{
  "num_hidden_layers": 10,
  "hidden_size": 256,
  "num_attention_heads": 2,
  "num_key_value_heads": 2,
  "head_dim": 128,
  "intermediate_size": 704,
  "vocab_size": 1024,
  "hidden_act": "swiglu",
  "norm": "rmsnorm",
  "norm_place": "out",
  "norm_eps": 1e-05,
  "positions": "rope",
  "rope_theta": 2180.0,
  "rope_fraction": 1.0,
  "qk_norm": true,
  "attn_scale": 0.0884,
  "bias": "none",
  "tie_word_embeddings": true,
  "parallel_block": false,
  "init": "normal",
  "init_std_qkv": 0.0312,
  "init_std_o": 0.007,
  "init_std_up": 0.0312,
  "init_std_down": 0.007,
  "optimizer": "adamw",
  "learning_rate": 0.00175,
  "lr_mult_up": 1.43,
  "beta1": 0.9,
  "beta2": 0.99,
  "lr_head": 0.00618,
  "warmup_steps": 278,
  "schedule": "cos",
  "final_lr_fraction": 0.0,
  "batch_tokens": 32768,
  "max_seq_len": 512,
  "doc_mask": true,
  "z_loss": 1e-05,
  "train_tokens": 159700000,
  "max_steps": 4874,
  "dataset": "wikipedia_en"
}
Each number is 500 + 25 x the weight over its row's rms, rounded and kept within 0 to 999. Layers, rows and columns count from 0. Numbers have three digits each. The size before them is the row's rms in percent of the matrix's.

# layer 5 MLP gate, 704x256, rms 0.0875, rows 462-504, columns 64-127
099:502548486524461518488508473485536496515489475511529515530462505470474496546484480546504507519492505515528503468505516491503562474527496508509487479463502492463484508495448476499518523538512484
100:501513495490465490494485523528489569524560483502497508488472489486494480531515517488489445478503502507503494515514485532510469470578485513478471506481503552510524517470488501436504524424482465
096:512470499501497501482545484504470510485538472498465476503470511477472499474498492530482502505501498491503523522495494509499559501479477543504466533562489514542532508459492510488460470534496419
098:485478512499477513493517506532517450477525482548518527517490527472452492492478497517501484478497461498499511500468525496481508503506523501470518506524473487502508505499521458518508519500502484
107:472551510493510571472454493542511514546505531461507516544496514525490526511498519472491551501521491533487506480516507488474557498524545532513500500508531455504557543530503495492550507486483521
101:478480471474518500516545467509515512479508488500508497507499534500477512521489463497454484484529521513506546499520493509470496501532503489520503439551523516535510456507505507512454463529516509
105:466503496488491546483478474497488524513522495454507513534436485504491528499520505480511527504463486482489534512556524498500515503519477566474483486537500492501534531499463514500553479471540517
096:502493501470479498487575526526503530486493518503502491503449506496484489504466464490520520493471507503461499510505519507526510505459480499504510516497512453525467466495467522506475566460512444
098:490510503525536485528490506490504458514480512447538492520473505490505538511504500527510500539519503537531507481529517494506501535539506497489500542476536506516485497495496477428535465556517445
100:484499524443497549501516515463513483536479423475538527525480512479513500472475452475485494483485475486559525479526461541486498515541447520495542506486493512473507518540522524461489453527481507
091:487495441491493445508494477500500503503473554488518502502466504510508513513495528507480489481554480495520480488477524482481507492492528516498499450505532504499495474524492499505512497506520556
111:483484548521544465490489476485501522514522507483483544502493476487506508517487559529506499477485492543538504466531479458531520536494520506480537509460526510519536524501494487507520492517492468
097:504529509525507483504520541504508505527534533467508501465516530473522507529505496482502453523503546535511481486499497526507486441534494483505489542493477477510506514469475557448510514517464474
100:489482526478478497509552548477518471537553489486490522498523526449480560492479494476467493528511512525494482505495534510499504498539480494521514505490486511523537498464514522501452483490494491
098:512493514493489476498517427472498493490554496480516497565505524485467481488469460501477453523481515510491502531505518510501524497496520508489504530517515531516534453504488506450470483562482472
105:485494467468511513486504486512502503488518513519477538487495510528496521480471518546509513482509480513545513500520531486500523519524498519524538503508502487510478482481508516473536530503446471
099:510530518505456492540534479481462495512509532528509519490458530480502507541496507451494511528476555558532533477480437503470473482556498488496550502532504519553519515516500501491452468523449502
097:493500527471521487523496519494526508531520481490563525524461510455475515518470504517487468476494518549501494490515524578459509463511482521475509511523502524476504564480488489506542487503502525
093:493522508513472492500508456497543530482524507478549551511484519513463510511509513538495492567461516518461477550500500518472476500500478539487498498499525488510501500489484489480502501499500505
095:505528557490487505499525520527464520503530497453496548538501512481510494531462516522514495476508512470531507456520508509485527508524511505479519518500505467506493486497533502495492494503502492
100:522513480518507478498478473521473529509511476494474505483527492494486520534524483528531523503504475499484520519476486499523490502518497526508523531498493484489508531520536527502503531445489512
105:480524494485512553517495507515498464519504464503512520517484520458532507477466496459490522521516477523535446500547479457509532507467510476483470549515509505473528532524510514513514459447489517
100:501535529507489516490531473530485469482502487494538501488464461481492505512495496525487499519465521494519474505488492510524545522501460524499518516495504518495517513518452505510492466491486468
095:532480514521502475506504480518521534485533475495504535529508500515515463513538528578512475495552497520512473553508475494554464497499526527484503501527516488490506491493537502489494503512496471
099:521552488477516498523515493506505521500511448486526532479511536474486545514530527540495446528517502546537484516512556502466520523509499527495482454493508517533564493501490488481474490484493496
090:493498511533478501537491474501453506492525511470525554551502499452492491511476503510489446499516481533515498482468502482473507531519521502520479541525499536549518504479558512464499528497436510
096:499506507507492500528515553482498516507529474518531518477503500499521474487457479477490489448478506513498518516447538510529463464489493488504532488479531490527489495521547499498466484495494453
096:515523515502514554483511529511534484536514450468497528513476526500512523500457478517500479474482427467529498500512530489522483479459503533512544502521518502482496501506530503482511505498469524
104:494479509538500492498504490446534514469493476469530482509480526499478540497455487536471472499523475534494516491494528496491511514562493497532472464503537502487558533489466482495521493490521496
106:485497512495456522504483476486525485450484498492525501496477485476495514464472487509463504514503530543525539463533512496511553493521464494492438507516507518525477493501453496486490512492497505
101:474483486490527497538514470468504469510478467466503541560477535521452450506476524510448510482501497528492493513499488434458511474507507502503497504502509521521491543458481500514496439526525461
102:470500489495519514520513459535515539460505497489477509509508436478511510519443507523491469564478502491529504462485486506500526488525496497469472472460550495469497492551482512527487445486505480
096:522474492495463473557503473522509510496505489518524521527542576548479504463479497469511491521496526495495490456533502511466474511494487491496515513495502473521524502467501528478493508510480495
099:489513532463502497510518512476543529507534453475553487503498495505464510551505480560511468488514476480490562474508556476481490500541521532497479512482548524492498527507511518438477530510502510
101:465476502506456508465533471484480459504507452477531477509488480504499490486454501504473472478528466515548502521458486451503493499529503532505487480519492531465497506527520556494538436517480489
105:514461526486481455464480521482505512485485507503529531487476520500468532500509507460498475493519510502508538531470484521473488503504482496470524468472490516516518515502518540451481509485511506
106:492507492480509490498509477483469519538558486482545530466484496476496503481491538513472502481484514499485517473501505524495502490551451531465510505520506528501526575510501461491508481512468474
093:480512540470540516475488515521524522484501500468520478516482498508521527508487547539502511472464522556488492498536502530503507490537474528482527443498480501476523528478507515494536516478493514
096:465509503540471499475536510519515549516495503499537498496472501482475526530464481498495448481542478492482534561489520509468486504521504511538499513517498568487480480479447480486471561515457443
094:477500535469494503533539488494486461482498494464528517548532495511538493524512503526450463501458563478518496501504476541448535509528538490496509483470537516469474483502510518512531480567506512
102:476504517493484487484524505483484503520525479503528513509497538502519532521493494529506443515490501525512516501519563470467503518495480453513480477531466509489493480474524490444512548477434515
103:528536557508517508492500506485517504511513498489511497467480531448517538510521509517478471510471558498507462496506536505456506455512489533522500506516504535492517507511517511481491460503485501
101:475499466468490477507488493486504504504471471487462486484443499557505531481513461515487508486483522523503523482473493426490533476524524529476487517500452461500499517474486522476523517516481490